config.yaml
d_model: 576
vocab_size: 43082
init_std_up: 0.0395
schedule: "wsd"
seq_len: 512
Each number is 128 + 32 x the weight over its row's rms, rounded and kept within 0 to 255. Layers, rows and columns count from 0. Numbers have three digits each. The size before them is the row's rms in percent of the matrix's.

# layer 3 attention key, 576x576, rms 0.0276, rows 64-195, columns 528-575
079:108091103088138115171123145176151131108111082119139113103091120113119080158110121115124086188148138096077139147127110088148074122094065166071134
084:087153160196099180149170133112079131118172178153119078134183116128154155123078160140131077105087094156136136103177138120163151075187145179099100
102:148082138126162081107094127156119109152052143141114187124109091169134157125157119100112162126124179123094119174081136116076049158089110062087184
107:123176147129124136153098145077151133120119116152156141154153108148094096148189133092178125133185131137115107160141144141110139113105141037115116
097:083096155119061108188115159105218152121069077097177125144144108074086143148198085137144160157135082118124074094064100115156102150122103128157187
071:089099109125159111183118135102131096092120118148133127100107143093163129145126176116150168128116112159121124157118083078133137130208173169149092
089:118098130157152091103144134188106111141159173150103152111116163127132148111060168095092132090143141140097153129169127108174147126172117177113085
093:170108138060128128134089133071154124154064126118124121091155128151118113159167086149124147164115091052109117151081122124075091116088122124159188
122:158096150060173079126083114105099081077094106150150151129168125177175111140186147198101147157126164125142080091115152138076126155140109120152112
088:057126146195086136188129166114148124165105130130169110170176149125094111123133124136172120130121126176073143200102072159150155113183074119121125
107:123087123128139092123172124109122139134152114190130086158116138141107100108086088068126085111193203150144103163138130127138151119146108089096067
091:080139096138145111113058146202148142115133098162152138122139142169161093105168171053139134158124145140130048180131150056173154153089159093102108
109:156130109163157179125131098123132130141080089117147140108123122101130104197138105121126097124112125165151178122102108148080108105172157087145106
108:200136179142184127126133134138138112125128174143129157173187125074150160178141143088162121117193082140112125102147050102166139144157149087114194
109:134146153207153141198211144081081121126201144131100142154137158135147191176096148122168138093111123177153142162147067118191124087092127102173132
105:134085077131161139087151145149137116083138158120109136126102098127127097119134184209098126107122107124089153115127095159089082080098151142199168
087:177130066097105155152137064124107149100129174129150146116148135169184129100074163147114094142144113110142161163113072125093113145082127122119158
093:101133084153145171131121155089116174130122141126165062115151119119081121117132094139130117137118136119174109103130163136096140143153138112102119
091:129127173168150113096086152176075154129176141133061117118052116132117135127102153140112115142153164117141156154150140123129074123161132084138099
086:176127111070160094102072117086124104134133125166127164164082137177124169145174106139130142169169119106140117193115165101137113144106122000155124
095:064093052149103166192176124137122124135169105060159099106113126124101111131131086128195092131118149089115151114152080162142120141120112221125134
098:122116105146121175097151125208103148109170146087087126098104113149150139079038160123078139110095158138092136086141115127131129130152156232112148
076:118139102136097140122150126178092137146137146077128088083132140112118144092103132107086146141115134094110147032076143092137095143146118255126135
085:118122154148146111159136157095181147184165102139131153113129108152163137180142069094152152151124074123067095204102112078107116106150154129156172
101:170139130109079159111125140044228135167123132117137124092151136139122072166148071140173111107159065113119123158113111120101081112139130128126192
102:101152135142130150068152153081149162149121147160114115184130151097082153124070088129182128057155107147093080127143150097124171110127139143129135
113:162182172169171127105081079152109194133164132145091129146128164086149114123211116117163101181148100109128117122181118096167165121149118137110165
106:161090134074107123134116140130163080130066100137186142129203115107181145131116104127047139144134135148147132101155070164136129167091106124172127
103:122142116143163143134120148149075134128043153123169118143225115119158148143173122117107121140123146130095070112083133140142109155146146105083127
115:109149142168161098197094181159156106110160098175135122197099138115180201145175124096158081155151153228129161096112161086119147109142108115143096
109:098074146134095147151137156186161151157079108113134115097155152065145069139104143088124102132083102166095205184125104158148138155145107146129110
098:158105111132084137105150128125134121143155124113097157108153099103116130187099152119160105106104139187113191147122080148099131112178114145105140
097:078122117159115110103109108163175149156146114180088130123130098157160160105137188145176181134089163209100236147105098112154154116063120124189129
099:097160147108076139145131177107202097112162084131131140128149110125089145118153069096061103044098155160091145164171141177132139128155095144147097
107:123168183167088130172163097093085124117209121154121131111106126095143167076126081124166131162153123209172059140147162141160098100112154063072138
099:114107144111129100155091153141141147119089126093106061143102155102089156107100122089143133129156113146089140151100156121113122128132154103123122
100:094125115103112101114102159186143080134086162137139168128131096168106139145108227118172128105118173110146110109078126074163160164076116126166156
112:104092140125077115058087134085194118097154089127170162164184130118106177109151089118131180140143169184119140107056180205109120155158136142160127
108:133199114123167123124138097108091110100128119157108170156130114143152155142121232185122133112142114075195082113163123107139121085088079109077082
111:151115153124157094184155145125148159133127088127118113089150101100167114058063082129135092139118131133131201173067153167078081126076103129139113
099:131146123130147106108132090163102120093116126134112119073106110151160135136139172111122133151116179047178123133138116140096102060125132160052108
094:173176153074163122160131085122091094132120144118130144113142104116166162125151133150108115175128126075179089084156164095145122160104149068084173
118:121132105168086117142137118112134094190118083157157155176141069179146092122137157190129092109119159179115137102084094155148168154169101110143117
111:115195161135175142218126146063133166141103136132087153194094167113117172174169124151156143157138103188172062129144189044161192139115142100080136
093:127092129082072120119126122126174121153083129164184150104108115149126127092168133118079177118097101118105138093109149114139102155145159148072061
104:174142105123125104125124121145108120102016146109160120187073135159145147116127133137125134142149158102132113068053175158094144113116139122104113
100:132095157117145123152191109154201163162090084164118109136130127104140053083064151159135170143114122158149154172121119175128145139044101111128090
109:162072093119169105143142131166143148162095108122136126120074129118127143136095185132150219181119133143171145123065199134075120098086117124129099
121:063069142171128095095133107135132099160128092133167093106137178109092116112152112098140175175178136138114122137096221154104104118142152082098110
090:155145137112153153143190118087109123144164151120122068136126164089102156153097076111145132134151091156115094116129088087103137081124117157124125
093:156155117120148148144110128116115128114148135120155123103092138154093174149163137131093169141110102114123083096138156106130088084165143117109124
105:125112083158107130171099139106168056123099131171154119177129132104082127111119197145131108129099102194162107087125119111171128147100137127175096
105:096107116178142118140158139098147042104130107167140095180126108126137092124113128099080104081130149126117147104143125183101119130148085103100124
105:091107129123099105124121114098179131122123117130133121135109100105111171097083136130076152151128083083096123159209104145117085160167076121107064
096:103115159144105094145131186114142154136156118125121106179126140136096148093098104103142165090175190176064124152106143166154151143143074126143129
085:052107124137095114128089173119163169108151089066125104114121112129077159115095135103127149069098156166093177146109119163090128103157122169201112
107:096101145192079111135128162104107108160143093132098156169154160126142090114119138142146117168129068188097175152138120148107155187099103135190147
103:147103112080097139078108119053141104125138132124118169099145108127174123111152154135123135181085159098155173095107131181110074081156140221155062
079:133103132193057138111139092087140123159177094120098088157144137177113074139066118146141102074119169168130166152162089167151148108113119144158120
089:102095135168096141081112092167158156127121145082136116095154144130151084111142083096163090123106150164070152156088091166125124176134109135166168
102:123155111139087115129068162077101122120100114115151085159162122174143128084124121100090152152127162134112068108113180119122134141123090093087142
107:133122114127130107161173136119161088152067126157169128155156082077164141128099138177078095108138105119135218129108110143100159139160136048159068
119:140154144118098106106129101127098102122152142174122174157132125167190113133133202168083095117148144114136106102166115103174186129159126114130082
122:120085151150127086138143139133117140156153113136137120161163179156084144117140108144127151139159193191097145165117153156115142085113096137215108
081:158106117116108112114127128126136116158065180132139119071114111154162156109130153152092134115163127081169109093112155170141090085126137122107100
092:073191122168162090181138080136090143149075061159088183098142128197158074140130137120152098125169109176096136146089127085093133144070108119146158
108:147037177146122193103168161118075098112146106128156106154089160084118156122051128097117137113141181126136098161111143171096186109139150133114145
113:061202055073109127159096146128125180139083116076102155095156148190117128093165087146113176112138043161109096101132163114125027145156111116203161
123:107205065096132143148096119104132137149115125069053183100151136170102122118150120134123149117130054144119111093132166136130036115159087138184175
081:122068183198095123075125153106102093118164144156156095124098108056144153164117149109114107150083177136117185133114088100191185133110160106114101
101:099200055070181131166172135116129160123090154122111161115101140129097133120126096112137136104155122112158110100186201118097076131153084092156133
145:159068165134107103125124097155173122123094097184150104124134077144193161131097142092125105161136184081139130109089112101071121172117156158101111
099:125158098100151142136148164113156161147135152094080146079141145143120110137158087110105177076168039137125100121140124133108101101129102147141128
105:148076167141140127114129144115178153100081154157137129109185169150155138153128139100083096172104076132116131126113118118176085182129129116074141
100:172175090154192159165105147083123103106117083152140087117096136102096123150162198114184175090098072098132081113156151152138159096174098119176124
097:138030167145084104176110084103093079088135098155164050163112170131091111110102134169132073184132117093153075134120176118119121081138144153106182
094:121109144141140126096114116129135142130082157122141156096092162124081150075139137146175103100149182159161119165146149114173156102110102079130133
108:102131129133132081209095108064126080166156133139140068154080097147129110119142093175068139147105109172168106085120148143100135161081169137120158
101:160112087101181162114167157167143127139102082099084158116106128095089137108151173168095155099114127110166092137154162198129144115109096073122147
098:168129123158110115075123133192115128121121191139113136107094091138141123139205083051075058176123186162162123032123165113114111158114109133124124
104:099108125146202014146180139152135095131100085170152150092128126194187084131124148110078168088144091129078156136095136168098090135096159111093213
097:111126120142143138113062116116121163167203160125126155161123161109098172135120103088160108093117099135135126180141158126129156066170092141127092
099:144142122127168053120171104146162101107153141154216100128140137156131092147160107131084158114187126140126149117119129124148128111144108103126141
083:129161121143113178108103135138065118177125097080033121152128109096123148084102118040197091123087152129127056154075081140122106186184123197107087
095:227113156120124187176120086097058118101161170136102108166132125145131139118056153177168108146105168133128099142155145177096161105111140155087111
133:086196075117130163144101151109128138171119147087087145112143170157078109118156081152092189095112045138114145111163145128161112117157110118149151
133:144077157131137067124110122153150121135096099197137112149148053122207126130082148050148070165132182106129126159108105123092113168104144156110118
083:147074117168089117092115131127133106136094090150130119139120085123181143133103148083153102197071181106128143155105104099119161137119172122117126
122:124111110115149132138128137124088118124178116108126144197132157100110162107138120128181088101104177159166144138096146139120150155091073146129096
105:117121104096179120164168114166122111134156177082120083120184112109104144105100127121082183163049075181103142192149100113153078202140130116129075
104:133104092082134141107140142129175114101078115153182121080133134105133161172130116104110151167173133119050109113115142085104139141123159142095165
095:125106156138136132129042119142124116117176142132106101170122135158149153172140156097172109150118141176105179089189117147137108069145163065146114
101:142054173155162099100140129125169153091141102143174121151061120179149129090119159113087086141129170076138143134115117102153123103094120120139139
100:146150091125132135092078118138117154189107117117129093111184125132177112110108144137194167101120138160179112126124152132128091160078117161188126
095:130111089111112129131119175148068124140180076117124139112123149206151143127106151032092092136079128095143098118140143115125090150157096177105099
093:107121149149118124130131153164132084099158126147133135140123140146175107120093156166143143156141123104136182092105104156109150102142121105109063
096:134142138117095157155095044109135151094137143137115188107114102143111132176101135092132161151129127078110186047069138059060126153106130181125163
104:155104119142142068072101148129095135143151163155154208152175099097161156175170109157046133141149107098098147132120110119148055145165173106091146
097:164186107100124132129176125132192177137068146072143113106133133175079160110128121167172159127136139094123123110188131184120090142149099117160100
098:138151151107091140045132167158092111105074111109081129111074184092130141157131074089095132116096139141160175118129135060146214145093109122141117
105:087122076086117090145148149196079158127117117128113154107156115111120140092142094145055122131128104153151140169182191147171075161064145141122141
097:175125225130165097144146169182117152171194165145097131129131124082142148104127163124153065140093069094071093099144164153160082210139126146197149
103:171127168127109104097125156113116140157160157136122143132134132169155120142145085099117080164078101150092151144154138113146121133105171145143177
096:163113171137156118126136115083131132116083119166131079154135113162158163177146138177161106114183160101130092166126114122105129110126166105100151
097:146163163077085112202136063096106112093154137116123153153158207141125118145123155089118197115149104126146145145177178138131175098108132142140085
097:129151089169107138150173101137099173128136135163106111098093071112127173119115148103058106153074120122073109103081127118104105198093132170150093
103:169115136165140112154160129156100116155131121112110074126066148102132169145155145164178170157126111115097140124142116148134141167165144113130049
098:102181091162119113111112137116080107141111133174173080137143126085102113156200104115129130137060113083116169202133125106133124159100118131163171
102:154146197112137087126176109111117105126152125103160107193104141206144117148136084158113094103167138181154146104133110115102176153106139155095125
107:176178111082191177122082096114124094087139122112139139153192088044093118101114180132152135136126160126142101125166199107129140096156118116148125
097:113140163119140099144061113117145120147116154125141087175161145209095117114162094094141093155130137131184146072145161085162095110069113098152117
093:139092160193057163085110122106090128155098129170148066137127094164209185152085167081122123158094096052118134136142097133105110077110132141140171
104:186108067116154163074123113159145068105046092139156117153107170124151130160095181103135136136143139087079100122104136126041153155167071182178138
094:099143153133106169089053114115140145105154089085126137077135097113088108153137124169187069185160109155121163113147078122155103070104133135158123
104:110120146116153132127068151153121176110182147141126109119079079151191078154093177117094113126042088144191147138140082138108175138105116149157089
102:145138104095119140099123097130087126119084133127085121076085115134078144126081165145139088163118116117123085157150170158074134129097098176114152
106:131102219158161127115176110139139167105169134156121095106129091092134211147085150179098128143182102026104116171075130107111151172102112136124139
098:106168083121152154130165169176113166140089086102174088130103102153128100165137129186134102139109120155076103229158120086191108083160123146157098
102:142192124187108139137173158049136105086048145117137164162115124111078187138144120107150163122178133121095109076151096097140134138105116089121126
097:121110124141136037128127137108090097086116131163166077140159120164145091145167078152040122120120119127133151119122090100160093121112160128096129
095:182130134163091153116042106110090141139082125082157135129107138173113169148108115165156111191163112086145114050118118120078149103155090200115099
101:115165135102189090170131126183101109123165131132107091118110107130073124129114127135169157081170121115112100169113099123115158110143087134134146
097:143086120116221071137119149128189153113121110172130088116095149113142166173083175114120153114127092121091101093084144119111086110119117087111153
099:190133141109135118074135116054133091121052149101139112086191124074220099195085117079137162093149148080134166145164111135124118085144130152131118
098:093135143126081148155108109125132096147102174113168128116100073162124083191065139138103142148118131115151144076114118111157111164121136153146022
100:110096201140065171099160078167188113090116132110173088145124206111103159133095178174179136118194105081165122174149111144133153059139125110135146
099:129158152105136143135112135142151097142163108184087156145160040102141090136149138092125122148114180132127104153072134127122083223140134127167117
111:137108140112141090087178159122171127143128130130090141077175089092185108132174096122059095097111095156116141158098058132148089187089166171112151
095:181091155085132089116166204113091188138096084098116130115163153081167158155081095025149135152139141144086114189108147119116121147099147117136125
077:178171138085197150115127121164118175131095130121163094102146112135142104143048126088109116148156113163087082174126114119128102122153169123143111
129:122127138166075123139149138139089127140193151108110132196086112069095104152106164149184070106130209154135133127133115171184185166099080116104062
082:116091094175051123114137118089146114157176151128115124174134101123138126163145128160193089129119162096118140114108124168126161149091062083138094